python train.py --hidden_size=160 --head_dim=32 --hidden_act="tanh_gelu" --norm="layernorm" --norm_eps=1e-05 --bias="qkv" --tie_word_embeddings=true --init="uniform" --init_std_o=0.0 --decay_fraction=0.685 --decay_shape="sqrt" --final_lr_fraction=0.1 --batch_tokens=65536 --dataset="wikipedia_en"
Each number is 128 + 32 x the weight over the matrix's rms, rounded and kept within 0 to 255. Layers, rows and columns count from 0. Numbers have three digits each.

# layer 8 attention output (transposed), 160x160, rms 0.155, rows 80-127, columns 0-79
097138167184142186120121145134156129137116174138095077147150132178112113128116176158105093158124068133153162133101152126141103131173176088185165133166101143125150148123121092177137147098135073126119080092136154156146143118152154135069054150
135149137104136196173072133114088135166127097128117074095152154138183059099121197109053154162071162127154195158134118111142105126107171104074129151183128197133150171159145128136149154156114067092102128121086095140163091157097113186114067119
129098099089110152147103161101096174133122131093170149147142135176112156170122119146105145152086083101152165121156048163122113170098100160092200167113139176108125097090096125206102145126068116115176145145035124129156153131112146086104076153
139135106110160116090103137156136071081146170138152055148150173098126179158134138145112169142161098130070130127149136107139102164181067130086112085103128151116162181106105153147097102109086109151141134133148142110120137130147177142098117133
123131117121165127074104192141172087112161152141151128111181119137135111184134131148106110154121101087100109090112139147128132169112147147133141115143137099115152103182138134150111134138131147125159128110129124133119100162135166166165113113
145146189172165098120168120079147126156163150120124142099086100067131186134181097149157131158100132116163051131162178106109147127183189141193131097069153083135078075121131169140150141109124160124132073091140075101096102104132070152150149141
140129115089119137127160092108129121088095169145148081101149123138183094126146071131104077131103109146163127142143114089147143133131148104197091102022086148159142132087091129089147113152139122180127088190137111127102151182120152126142144121
106173162114120081114112108158117110165111172123145135161119143128136146177098072112141201144102124117133123103049067152088074121128149085179145192139130141095127142080091160097158111098094126110157153172134092106136074130102159107086138124
111141151178118115117117161107103138115088099102081144160075150117088130110129114146122128091140115149138063107107207125163134127151122106172127126148115159198127123113186119130145133113130151149139151119154110124093103152123086148136150110
110144094118161128108139101139125130121124139124137177159136142119164105103071144108118118120115163119114078159120108145139155119105111131146145129129066098113153164144122163127138192148102162165132107143132145109140106081125108145093165105
148079113136056169111122118092081224120160065099100143133125140146139120108127143143094140164086159114177112157128150141114086073130146158151108145092142132150169175115137112098066142096097139110122159131136139135215167137125099135159118149
138135135104093161132160107150151128132082145109169124146106105119185130153142174130125160096109160165204137118108107111097144183159116163108152072128091117124142137126166084110121105088082162120164099152160099144057144108084182171140149100
165157154145105228100081105202113135112122121123100133103114165136142126131144129128154126099103131098124133149109085137154128067072074139201118118145131147099085125148063158159163152108058107165117074112150144162103119124166111109122086098
075087130162155154133128135115138132161145073197178196098111109126211103132094108128121106154117184140122170124138096136095115143126077148130179127076093189102096107095120143143140105179098114183144126078140128127164126191118175126127106147
109138135149147182206088098109123145155137145160130132150105104124137101101146108121141092135079145087131167107146090123127062137144118152139186141158177166078108150138160114129125187175143089140109150146212208103137114160186100143107114152
128063150153161169146094081087088129193154151133070147138162138115142078135144131157115080181114146097061109122134091077134108114144113132085226070141110157155140059103102057186149144174148068110082130101108127125132122134159147173103127111
146154113127123083088159148148128118112082127107087111093110082179135153080123069136103106152156112151161092156127108125133091128116104151110154119086121100128108101061153130130148142121133156115091133156119164096184077132138064131122137143
184117124162113059158139127143164083090089134082142142101123135108088126148129118130085159149117130096118123100106099176194169075112134130193146144085090119133119083121108159165180158178127143163098186113136121091145088121165102100183156069
131140150159171105134120128134122073143098118136152162172131134130132090190057109116151096134127135128151110103148133152096131086166113117128127137113080110114104136104081129164071166106130130142131140098093118133122110185092142122135127160
098113086105060115063112105142125120121096147070165203133069110148155104081126125120162120106154122163133136134134106098154124136069150107101171132141147135122125172126131150129138104122137078116153133066110151139137131159128143120160188099
081151122157123055150175141105086138135121133090109186081089160103086168191068151127087142130083124133118130136110116156117116042165134129089143076085135122116115136120142161110141116176103122126093131136129108134094118134156102122069129127
118130099107111161119158124121165119150150111108146131133117127147112180107157161161115157108117155152109081152155078130106143146159107131133076062111170164116108141168131135190119100148110106112134120073122117139137137125106073131098118115
171115147138121125181135072164110142116085074161151125118167110098094080158143136162130101123119155158100152128121126110143110143105166104134104066094139124135083102170153110141102128131155159135137105172119131151161138084130136165110104160
100161156072087050130140122104156053122153183102146065115108160095067140136111162142171091151087174087131111109118156147122127120125114134151128152141104097088126097127122167119129105165150157169132121162146107169139106127117125198095129150
138131131166177150136125142135123076148073145138055109115108101076153100087108124151151082114176127168136167115128149145121107099109135115091170133134165094093110113110121204101112150121107088136125126099149141106148196109056111115122121195
118070118142143115144137111100134102139082102135100143107129116100135146164107136111166148113090113098142177093115150118086157191148150174125134109104115166109185127112138124126127067141129114133128172132098127167129152176086123119100137115
115110082143101105117160093124140169144144136113050146187096082105143080113086149163084125158148167102110155125105115101170097160138110104142121102135139137161126156107123128121125151102106137148120114106121111141129086076125160106147129149
159136151098150111124131170101143127099090100080124125143195145130129153136115124120173096118120134123085110192123088127189146153100118141110139099134163093159140101175162174137107176114100131096182108122107119118081115148143153141166120150
080113110173101128145162094169142131211135119070088107159085119117125127108108131113097085099092082126115151122164172095165146164106124133145084109129135142065101085101132134122137152124136155106171129174101107096195152135076134152155164147
155137099078107159142095179135158132136125098185149119173095156114167128144171148157111145109162158093115162165144072138080098092136151160148100178103124157098088155133113111154156141131106109155167124110167191125157093155097107085112170106
138178119083108088167133132106135134091142177127114097137133084104142123129166142109151151110125190147123104086133129108120152179177113105074196173083120102132151120152084077132110144150124117121054144130091094112088176132063208098100124141
118114103100195167129142063098151157154131122091083112181059138129148091163169092119146142166105120133113158147143060051074128129190167093112147149158092173152140192117136085104137153104095107151180108171146074152177168116136151120153095144
114099151113122118143080132131146120097134149098141092098145103083127129183122120133153100158101169145143180139107093083114111171082138138111103138164146130091118119143136146140151105121084105148117133101133147139109161172145141139128158143
101132134104102079092139118155145134146139102133149095112161111183147091137175115162173161082123146154227192181100171103126095121128123147129171124108137093093160157103103164136167115160111081143144151147157087149130095131109111118150128112
198107125088150184106147119132101076138129125079155150106128128127141087089124138139091156146096084112129152161144156166142142104075141109104159114141071144171122143104116121121166154106126113153163113155098155149143131113153137122076124107
118128101101177127133128100152128140160147123128113150124178168081144110133159117119179120103115117135129098169095093117134189150150107091163096091072110162116119092148143136131116122135140101127096097099163072131176123122124135105090104151
108115134089080086117120116161113115115118170128082112185102128176157147098125130106127104092154071130104096095155116110097111130123173084178132074183145135109132116117114094104120122135136107141126108155134104163122112135106116140114125119
098070063105092138146139175123125171066104103094156069121150098093085115128148126131115086165098069081089150189098082131151127140164155102164080152120083122185146164136177100122160177115205104091124199157141133152102100159069111143181160113
140135105102111113120100150130145096114097110109110143127159130152140103157148089087121125116143145126062131155144146173157134138110145117129149151135130089142180143149188090135171086146079153103117117177136115084140166172103170121116096085
126149126129134103115124146092104136141160119121128140118166159166182120142206142106152168099149131152120180146110088110127129125121107151142141140127132145097122138163194175069100145109115117123191129147106159126124104158110060113059113108
137126133113138073088146083137116105086176135144119099141175120172112143086101141171109155112148121162117120174126143128148151059157155158140150162113097109152125117160128142080152117151159109152058067133102136167146130130115147136142111138
128168117145119149135114128141138137144146108146129114079163103110131124129124116124122146150171082100141058128125106138087115152075135144094169162143119117114143163112186125099090180149140076091154100145159161182138103069158099133147106124
124121119164154155092184110119163140149093150129120136127142136178098119119141085152107135130142149145101112129120111138134147142077123136105077140180132168143158131127106107076115073120140086156136121105138170155123143103126147135162107102
145130179121158140159167111112109205149127143105112142161122158107155098115115113146121152121123091133140114168117129136133117129105127090103118137108095138122130155150120089122111106134119109145130112132147153128131101110138138130103114088
150139127147097143144138097127087129142132122068122171134146153087179173167126128141131152201101099076086123097175081127143138077147097151129115107141187120166092096147127091111126127081051130136144103142129201112114125160106163102080138134
117130146093117135138107076127095103106098123157145127166129124102110158132114094094170125124103145117136127136094137129125110115096178194097130172142097176098128109102167154168168130189135087069157141151138142101127059150115099099098115106
091140150154111139117117146133111116075152117102139175155096106079144144112116110107116120136102128132148112177135093191148107147143147097148143098116131104142174106126119145150139104138098169139202141116138159106079169113174127124120092111
141155135127144149138115155110105102124096136116075133124117092148126102165147093118134157189139136112109128146149100105126137147130126154105122116084107171177169129137089179092113166116110113153134124172159128110136123132136145115129113120
# layer 8 attention value, 160x160, rms 0.162, rows 81-127, columns 0-79
090128134129142111093166170151170111146162119142080146121140137131139155126117080153131085109177109135143089129094131150132098108174083147147106118124139121130136155108111157112103114079099149137143120145126131115108106087156108144136126181
110128122149102130150127104153121111142075175130100116124141126112142129096136087090129098118155086153131053167140163083123135114152131178157116125120129160156158102094153105130139140124139158137151066126164172094110079084150153132146158115
086139082133136148104115107082145104095168061110126127115109114076086104153093121118092111148098169125139085149088163084118192115145106127156105145092133112148171091152091103164091140104096142126090137165094092127132153105127098136106159158
165164060117125106118135086162129127100093103156127137077048149068124151087125136149152130139166122131127102129135149081125118103169109129085109119138133112168078083105102137124169191091092145154100114111127142141105116149094125077132113130
204137123109093143119090152115155095145143125177138140108137083172187106110092150078158091172146095143093130123104130096122140106122086099076129126073127139120161098173156109139138172100138118138130134111096119143128133165051167126113135108
138148146125126157082105099104093115140164098166120158168128141179166122120072155137126089186107123136114131081170144130165157094129095148116105140162145135101133121182131121192080144129139166090122112111142163088100105086100122105093119144
076127128109074104156080171124148137164153092075096144101156140155113125096112110170111103116151103112113146184122102155134134134146135147075107107165174125125121140135128083068118111126166151108096166137142090152116167111102084112129090210
106113108116087139156118180151129120164130109148139148116102155111144077174134130102152179129142152089129161144129097129102149152119164140087181109136112073084134133152110102153137063157084116127129153110118153162124148170120174138134123140
143154053145178136144132154115161067105140096142111092120132102103145118154165120165138080125148108141128168121133147173152082107132152164084119163117111145121098077131129092134127074133170131113091110114157145148104141160161183129099074129
100171109137149106130112116165137120172118137124159129097088191156148174120130119143145117115164135087136060088134105100116156144097115103127126118155128079082083101092164128148170101135163137139125132163124103124092112116123152085106122080
114089111125128132107138087107074122104174066143116124135145096166097099170120091135111078104100128148107140109136131099161150134124098093164149148140127147086133132106093115127135133129152100085108135150103141090174094174119099120128102158
118118104131129148101143099099157146137112131111137150112115084088154121114151112100080148096180088135118118039120169151099110150163182110095109107161098146157100157115100165074110151105178127138125173130135126143137093111101118130123120192
189115133142149121088149099109084099100141170057115108162088152131119150125132110158129110128192113108091127111112184166134093111131148135120161149100111104147150073128133115134111140085134116113109106121114120146105117136132202156117149138
067141092154109089102141103176134128157127105064169122155122155122107172112185115127122141128187109179087165144121109134122132124146150091142093124156128098137093101148112162112105068120129152098101131136144129150108124106140093118186132098
120128092078147152062124120156130134096124108098106102124076157108120180151113109142139159131144115134103095108142170121166118112100170143119100169110121105138166143179124145076115128123088152152135132130097108091137140115121087113120180101
094119148108164113162109143127096112138168161148145123208114167095114079193125111139131098149091210091101132109185165097144143140119153152114133160147154165122153139134154142091140097169096126153180117136118050155088187148107135129127139124
096183166088169130139128122137107157159110057136124136164099122134143111114069104149124115112155129143109142130150160073111152115214162160095129171218187151099150139117122111112090162090120100174191054075095152130106113071061147161112171158
120115156115023114124096138118133147108130142149115090099114165145099179130202134112107142098117128130161123106149079135127102153086113055166123095118158090127140095157166153113154110156117179140120185136174083148092141106172068125131097112
153160176127139104152108147091148097152175093141071069107166144105099146147096128122062126125118114113121188139108135203039147121157163104137154132117119092184092086110089109184149174136099098113113169163183096107101186150106145100077112128
121092172087162119137097104137159148127143141116185121185165100145104081099119087134146060102134127109123151098181124117149085177067114088154069188110126142142127127129091156119121149076155071160101058084110140111095104142079114151154107161
113114088147091122079118131159121131115157206172090130110191100129167085125101126135171138151088151088109157083101120101105150133090125134120171142115110096169080120047113085055148120160134104083152181201152183059149129187163225151124092144
090151099122140127099105181102117090112164105091090179115122088174172143065079124147144179172172092087111146130179168120110134085116057160171114187101097149107120146190096189143113136083131131128108140151158122104117146125129114121134138105
172089118159197174092150100152097110114095100157098138149181102152153153099135133127128150122176116209105161152110155110131128131133138107103102088147169151091122144175111095130080164103150143132156105071104148112111165114122162124148165088
186129147086085152149116123111140115110121110090123124148122118161167195203102191101117188119156095099100145124104087129173142142108116113154116109071101169192129126127163120110103158185128117084111149104117148089160107081211118166138088079
154146128112096132127119114104143166159176152135162129158109136135112150107132117167072143123149129156115076137113121179168067080103068048123117107128124134131045112128085155161152102101095125105091103066156156146136096089148122145136145155
204121158144111142144087178124135100110183115128186129096180127139117167143181083071088115155124120107126119164155110119113196092103139115136143111118138063066204142114154166154105105162107121150141143140189161148072122165125124129138152077
167129075143141121112102151151155094158159168137102089114057105175113123153116166138075160123159144130177188057097139130120079029144178076126133166139100118142100150084113114171167130147146136189115130127198115095179122088134122133133115079
142119171074136098123105174143203108027149205093172145110164128140154126144154088155118137117163129128110124152142081151112178114161083089139130091123114096115177168173153147132130110145145118129106118084139147155082113122178116041154126117
101176121203123160131193112130099128145135171097135107107196103115113072119090146067160128114122140107137072155133151079160133108120103139084133113158167163140190146101143135096126136161150120147147149116114089114132156118157148100156113127
115165149148160141095126140127109137171138124114095151073104117094089145133150124143105103089108103114155094140100176161089100093123161144135107122117145150150130166067152148088131100138129167123173151165129108146118165158131136155149159158
186109140132093101108140171104145058161138121172114147116165156157154148138107185111089128125143132126136131133132148175164090139081156108133125145076176068123097087170134157134110152171163109111144168161148150113082156135172136154082125115
111164117102132118109135150077110109140138097180095170170105113128104148098124133081096145088153104126151117104097160153071139085172141097149143130094072094150134156140123140130111135128155156151140133162074112116149146125117166105115146096
151111097142173157155153162137126133121081187118097131148165144136179161137130162133067118142116157101074103087180098199163106116099115115141146095165134100155119083186135109123164175127102128117092132130159134110143144163190164093088099165
096168120149110130157064111165143140148127118168107106144151137183122158151168094135152055099119139102110117095111087096146134159148114137197154126108142167076145106112123104157142137113131129124118162075158154114081143082110103120161119174
163128133112105102126123146164104146092131201128167092088101124179173120113110128118041112115142142148156120134156173160103124072059123174119184151122156104080115155120163096150165119159127096131127093166156155105092127156105134085174149100
161090042148133063150141096096186099112160140171185121136160182119141117105120110185101095129132144140139132132134139168159073200136097157089185177057109102095169139132169136104110156072107140109136143088111126085085148160184099089139149110
199077166131158145129100173080148138155109124097132138149114097137124173126107134095161155072193147121156165091164103205113137168093107133103174127146108144117174105108120174137174074097106142132117096114160203142151142095182157113107109102
108168143166148135148180144143066154143115096185167160150071156116171130123097154155112136129151124144180129149133087112078116116119135176130110116126090190179091175087114195149093147139174118183171169120152146131125098125136087114133142166
116167175111115125119126093188144160155103184140105119127073136123065102175100079116143108169107143103127107108116208125124170104143163144134143136120104115197115153118135065163091154129143138173117153181140097134134114132103187126195131112
089091099148114128144156173180122117151071157149106133130169131083148138170134159142104084103108114110128180092099111167132110151088165138109122101123167134132086103085096144126106116112097151089132221137180102079076123102133153138057131159
135105130090103143106163073128117141070119128121121151153111112111101153143095162132125158153154134166100185095136139132183128160143142110119047091061120152095132114180128168139144070168093108131091191132152106079127110141154159152070119130
115104101093148103173084148125147149106102092139146164135173071075166131078124138139161111095138069112185089121185120151083124143136130113111168078089131118114118082203157142131132180174113113115127111090116157087143089154143116124119161163
169166133153074150173079130131213096099111111135160124071164082149110148156175108155176117078120064116099123146131137086132148108130119184114133135135162110100158140130111104154126140109162141117106084150111171122127135176128096090184168142
138111137095073151124170128153087120142146164182082073123121132179155096089160111147129083106132136121165105184066211108090138149117173110151144182157065185107094152106102095116099104208175151126111154098139108074083140102089083169155118181
123145170100161121110152153127087156155167141064112121135072151146123139144134182178141082127189151126137175103130109180131109119155096079164133083138182094175092117162073076084101154121141147151121149126098167133098142133098123116141099149
146091108123116112136201129146122192164100122134129100127117121171177128134176148075178113126210121169094152118132145047190144121165115128163162151141142132095120129090081096137139095159176155133082085150111126149201109129084109169109215099
154092148077136088114093093181154158158111063134153096088128147071163175103150170158148101128098139145118135138137165147137095137091117105120158128189124125081162105149145092155106124114152172116127158127111163212137136149138104128135113121
# layer 8 attention query, 160x160, rms 0.182, rows 96-134, columns 0-79
130116127088089140141095133178160161142130117091121113101181086066149115121099123147136077161142082110079180148140134141130087150153107141156147161122151122144146120147109105169149107122090154112091130157148126121117156120130173128184119122
106166118142195169142130138114151147136069147099126090192097127147086114119117126055122115093130111163119169114115147127094178118157129110086117113120116126142151159121127091138108102090103151134154155132102092149150118174139074117093122128
171124112164102109141127128135144130171102047106094156098178118159188127125107106161108128148165109146110152161094104101129131091063095124163140113136076122168163112081175112091130148098126101149125130115141128139122160120112079195144104106
108078158142066156156148163127110115168103157175135111148167152095095123125055102113148102099091097177125142109111143093209184159091131100137121141158142118142127096130135123091135094117142154085142150154139072108148127148114121138106111148
149114092118129152059090116172143094133123114094154097147156124194145139091105097111094137114142138184102107151139099105110086134175096137084106117149162082057180116152072161113137089175124102144168137149142123131088102156133147098166101125
117111093131156124080178108109107145209133150084157139156114118125154153189153100155138156108119163175112096128139150133113105179106085021085129160116129163127116104149116110124136091120157122138107117163151099087129126161137089083158129152
136121149150173137134107086108123171129128123091117149176125114125161179162127128099095140146169137117129195148096141077115122174096110165077117125109168137087116136131104165075122165141103191161091121160114109128141176117111115139110163151
166149169125096178138138134168184126143098106092159123115197159096153163146134139133106157171131131109106151124170125127110121150158132168118120116093148106115098089100079139104106107120152147151124123092104156129087114189109085144116181151
175116158137104110150104100083158108151161135154106124088075180157128189155163180114114144101089147173135197122146119089108143085137158146156099102140165143146092161134136131111131115074117114156084112132119149114126177130073141143114144120
100154112101162152118187156115134178114119118169140126140124104147175174123113138129147116129086105115161146139143108106166180134132098078144178075149116122106107134128136147120115118134158162118161146143090138113095156136115122124148146129
159115121158133125097128118153108166114163110165158165096115161088088127128160149167131124192058173110110141169127168124221148106144169121127106163091059126168120104141164113125110202091136115142116099123087126134144129148086139120091102090
119104112168164137088106184119166123152146097131191180083149123105116151095114154115157153109158129124127108084139154117091139117117193148105108203161177145098161135156108123125144069131136137155120193140122107130169176107110143071119105092
164164137090159094195151097112074125114100119082136080090147110205116142158125125086085093119117118077106126143124135104115115127164138138153135098154110088105174103178103128069120140134105125111143143113158104133156092157172095157125147161
138134110105119113196191125106139119061090131135093137094084131136148136127114130064114137109140124118180116130124156144107149146189121099116071145100161116158132133112115135095143127064153114166157123058148101161113114133134093137098203115
117143177157157132158148136095100129134144167175128141095154093148120161121155131140161096133095102084121123120118128090082141138132074151127166149157125121100099115159137133178129079148136131130106111103074190130102082126126148183128160168
193120115131169175121100136093135138119086137136095116110125159101116127130131133098123105112081109157141090133149156107124104164121117094162150109178175143085132159119079130141142107078113134111134128128142137108166150155119072095118087134
092099125156098127146127122119137148132112101102155102055121114174129076102184114156127109162143124109086131164130134139089135087155184134103204171167089146054147166143109052150055134137137068132099101138138114144143109170123086154146155145
113159128117126099108083149156112108113115119153093093183097093119089139116117144147171131126167148129170082137102130080133144127088135172114147136142077074099111128199136064148117091135121203144074107182108118142128121162077111083130096154
150090136144140134094157182148119116110172128144138095153134136152139080152112164134164153118071136104149103115100075103137167119105113075134107138106174096167113121200154145125126125110138162092114137097128137154088104147163120154161151090
104181115109108093048097140101101180072095144155083158092150083139108146138177174129118116145144162133112130111156083137167064151160132125164116124188064134110165118129112116124125137099147089126105112111085103161126114151195117113051123109
145097173128184159106156122105072094111148128148142080146170125087137156180168132127124124095114104045125117160099111161133102132098082136147151122108128099162130135128140102123090147171156132095149176142129138160102127131195129097045125175
104159132172138146101126070095147163079119145085144077093160107097114106053094141177115106137105100144152133118124093161120100105167125144161124178151146137120150137134134099150137147159148169173157155185112134104109140117096217139130143165
090121130161159132103120153145144161080146141132145108091175110124111110120122132141119146129167158109124182067181188083133138121170128131128120130095079176156133055113126154108174130166148146108086132118121111095126145089097158129119090089
104127144112070122119154094122140135125141069113114088129127102148131124136074112133121141158098098141122151118111100092142122144102186134135111109101082146148123131082100120166145160106140157124160123131090118133156091108137084110104113134
143130121123124138131123147110167106151152167176126137146085154130185130100101159117137061137138125059077127095136148167162140143076113150152156128156115127105187169113068143110110098138104144152121114111116133141145105136154170103130131163
184070101153146133129079080156105178108109134092104099160143143151124174126129141122140157166166110103137118091172108070156138127190172112126111178128149113171121080118101145148133115144124108137153062149126148166142119135135158140163082155
146134109098101137164137151114124131099095152120171130190127150137106111119103140179083145187107113144190110130160118140152165084146133115131137141121117108108089151137154138152157123058147140139091147113070177173108227097224052159091197130
178119100132095130102133114122146166127147099135143140074094127116090150094130177130128149121147103135141105158096128152103147180055080148123134109098113119125118181122126118130140116076156107103116130060172146149142169082152088106126118134
127118121129137139179085136211164155166105167089166155106113140119107172138116141081060137105101136131132125167159125134102141035134186090134130116142093156216126111115121094222155112129105153078145131093124124126132147108157120144077175144
052093142100160095138148133130090130146133122111115096127149140126125150127070102172104163111114117105101120137117100074136159178131150094162112147128124095149158119137127158081141081149127067151152132128167105133126114090124132179172132148
139147119091159113160097128080166153192149100133148142135135089161135115162189165160124172103124121152099171137137143143112124111119093085183118140093109132171135091129122115115133092136164117088167097192118134109107139090135119129141092129
121154141145125103111180100117149146184139081111163132108086155149112149095128089115168090086138152126137138109136145114111147122173189127152083095164127085140113122144084113152079169101111113133151113125109128152157129124114138120088087147
067139096116145065189110144155132087056098181082115087151085116143174185118000028119179194144107172116113140072144186100151194134068136116131182073130124147150188172085093151162165081169110153197108185120128123173190100172117137109122120079
068070112107137145088088114121097058207098147133107185112182089174206057135172185165219145109209188062099030109055096169134077097177171110126174039152118185148153186106215125077057182153146141111120077029163140099089115077127158038116212130
125102174148173093096097088191112038150083164086105188147069198128129209177130099075088152118088078115127093166144126087155207040169129146177196148102125154074121128101136111117181095182144166219147121194081139222208180164058046128109128085
177144109121065122183199110171166099051179093032020137034155088153168078090064126129138162086122102067123124216095138169220097062104095135190145163085137062203114131171150154094142186165096146086165104061148103138091130070157149141160139208
072185094103043134088089216152121086122133083100051131048129072163025206100087107173100118168127134079160104131153249209088181179203128143095078126054086102074079162056061198106125087154110115223103102130149133129240080087112059203087210164
062183147188084147082180119180155086134078103176128172197110128192103092126064166208188092154074103057079102100072183112135079083146204191164109188149114141103153111085108145149079177171109146043091094171124107143146139073087087189122047074
151206145193133119166120107085160149190139153105058078116065186138148092167117139148205151159131175099147123067143032017122131072141204071194160193098115117157080106014098196203116242199132126100120125054107164154174053156140060145179108089
# layer 8 attention key, 160x160, rms 0.173, rows 96-134, columns 0-79
114094080132118119141139140122135143096118114074139135133118113145150150120099042124126145143186105117096116106208130159107109171103087150169103096159148129114119183114116135100182144071075155099155122130103154117133157157130121115133158118
112170124094205208112148171160134177137106191115171117066169145169149112118107162075053140123125115116159189158160141183166138072162159133127075117130165107114100130109115158100123124159128163107173141101177093154148126145120136144110090191
163113120166130126104124109129137105108067145170119144123136127188142124122104118189101132179200081195131125170062155148099143089129105103161100106171120180145120136111180109123135144176093088129163081139077123088170143083122077141149127091
112135178151111132183124103129145151165161173165110161175130096140087182121111135164155085083136110140103165192129157135139148155117097101139146143122176109112192126144183130100155118095118170127181133128078080137135122167077107118065127126
119137135154098139110150159162153148159165130190130115146143172120116117144143142118113146121074087166082130161065142135129114159140097111067158140153158098086114128178117214108145143120175098164113182145140109119132130130168092151071096081
121123110147144127097129157087085144110141065130144124145076131120146110129151115129126161116127182165164088110102112119150141151145123045117139164109179114102181113136096134108104146180128071140133125090120100105116105131130145144126101172
196110122108123102103092158103134186131139130122149177126123114100160136063141169075082136085081104099158145130096123092078109112134145135112152081140164111090145120110116189065086132170171129151094115138113164166131133136091127159124122192
163192080140121156138139114120140100114118095124137114107092124115132204140139119144163116116182142142102136091137149141066142147108105164161063175105104120100147103126151173066113136155127135132193096163154093059105094149123139141116113133
102140113139108167092122154079129153102138102146161123083113193118187182151133106070115147126150140133095202163125110117085101132102120135138077129142146160154112135163147133137117087107098136124118079154137162126123162165107150152172131119
126112116131133128122118146159125124124154128088136122107141133148156147097095088105130174184136129101132162171115111165110138151122145132141076156131113191144080165102182128093141133134087169086145101092143100066128155102126141125127149140
141104108162165105191169080104095122128147094120098141121186125136075136137132183147117113117091176137119143185137124167155135122133135121110172091111073115115120119151135142146080172124166121168131172112109116145113116148110131123096161161
126129119125120173120093140137136150127126124120179167115109176162143102146145099120186129156147136144116106138146121155115129107140170174152151158115164124135127145133172129081131081063087136156159097146194133094133122131168129082123105157
164107159153111084126120116109114120140075106123139127096123135136101142175090166163136149116066140132157144135052168090125174117164090155098131137116092098110191126100111118134206170178176113167083157166107125151096173162158129132109088131
131182115138128083119146130114124119119145150145106185069111141104140143077140177118168092096086149157105145064119144125198196149129109117136107110103142103146103105092087079083139115158155126142079116074135117130154118125113116134150137112
114126163148172122147181152152135112146200140136123139145198048095104139119112150149142147047073137091172120129119171087115112143154107158100136131145153105092086111134165131188161112152116088180096134136102139132122129101115161126136116179
101128149173117146143111099057110095095136087111148103120116153094157122099063155063139144088130157132159156105172112128131116126136120161115076136074163127113127085174125130100203118075126133111135132142166121151151137122129120117118103114
114128111129120106145141184161100066127062131131103110151096126143113133129090172138139142181161108134128130116139118138153104079152196124102199125133108125104116134063123129161123144178119087165124080134163146138127161163099142138146070179
144117156121106116098126139142107167111109162137136151201167121170120133117145172096119155099126148138139047150119153105127124126153115169126133117073124130143135156200171140120117125126142142141140105145107116160137136141096139086131098129
111129132112136121157175135075150139150144159157132135125115123156114069118079148139139105122110173125162072116104152071147127143153040138147148164142186093114120154136156085124074188139183126107156124112162087112105162077136173161198138072
113151089119136144048132159097084125161147146118065097129147139160145172169169179141135110168153155185157112165062081134158142118146120109112193091116113132129168098117156131125102126183169089109092119157128138156139131168162099141133097090
171119121090136070098154121146120131151111099121088160097144126126099110183147135152116127099158125127136111103133115142132145099160142123138095144155120143189148173147146114060132133133110116087145124219144142105117100125113195079169153174
102111143182183114138144127144169164080096126133111110108122103091140077103139111146180097154120097108122130059147079110111111123177079151164143117142152085117119113163108147126136128165180096118119173138085144083158144140105175126116110156
107105117144183146191094112116142160123124156124138117131187134130118084143143129199073141124127134096060142139103194111149137150126106187101143072116150163145169148113087143093161128111170139115090123132075095147124121095178155109085155148
141137110125100114124087084160136138118120111104132155111114139166167143116113101160115135184178161105112098129109115112098148121139151164154050105127120117131105171130103121138125105126119147126185116123143124106149112107137163123117164098
156086169181161101143126163179113117136167158152101075108107131157072072076093142118114088152118157097118152094124136169163171153129168110132170152173142125086177129131110108121122115107109116143093168093106111130152164096115189162112130167
126125065145101173105144090136117167099115105127125151093101164085175177113150093102106110165166144127128149120160146099090095136129131185133132132129105158165125164130173145095086111138114185102189089123189204129152063107151109145138108113
153140112141128100148121183118117094104183119120146103164163120108090113082120167163088122131065125128165102097122148084155118117146129083134155176124144139066117080139111128125137165113163161126074165080112116133141134138141141144163112103
114182124112083164089143147164156176122171110139147117065141117157095150120125107130127117139179126162158128148199173137162141160132136146096131114109121146130129122117170120143143146109122129111167101113187162092140165119085070110095152128
123083115134112134093134122187110165122149174150118173090081175105120120107088074135096122107120090178133141117157103092129079134139153104159163148168065182154112133169075112181143125136143218116123122201086068103116139171143139074126116135
089106150131119172130124108144115125157086125157122093127171140144144066068111145167157146143104131151128166178120182136129097144105123147171184147144158068116137159133110128110135109183159094139113117151089107141063108133165121132149149131
137144143158138083156115152083148128175145134158148192139181171190160098159124184172149145156144139138141136131158133124088088108116116098108146106148074153112163136126147120128117167166140138120142159153164115114149128100104131141147161103
111134172189127114153119179128124124176159142131109124111121134198076077140101146148151116148104112134113132106150092142124151131094106094085118106126134123119121022119061099113138163164145124167095169118128119168118139147058159124129086144
109172131087172163073087108138211116127145165127089102076104146168156188109122086180072074108157179036139130165141200132165195114140160049145108147183176137115165091078122093197159106178164181168102197139154153119077125132161155125093097065
110105167134162058157050127067121108181155146176060183161120141114116088124123200184114161118157061118073080167154110115162150126098109089060135116115141155122150105130084124116070143138142079104036159157134101227140068173103176081140083067
183091115119128175128110111176116127094151141160087215188135137132067132052091176148098092101087148152166104081094134104167129118062105082137204097104119128094093064130070117111142138158190091162059177145070108078132062173135136145088152104
219124139163124054110123074148118129163118169045087056108113119162105171092083107127097113167188084072091098094119178083117138126121115188165115093153039073205126231156135149114122190110156200130092119111129136100042169126118100197134222074
088193166086166114123131076115154142098160114183045093128103087183096111077146144055221118171107135118196127195183122198202170217095048129084103149154160096102010135079091128136150199190147154164086143131173176128142127199103074132112176116
070152158133094155133130081171154106111140202120123152167135093210131094120098174155113128199113089137167074123166163094092107134137180053134083128134063122137181206107098199082013171137109182097196072112198141156137071134099082113098166060
092037209125113216187093105158082129106072147129096119079112098086053101141122166125042144166140179099166131043171162110134110121109053142120214144132143189148160031102122123177042226160205100157140157059141115171116087129103132126133105110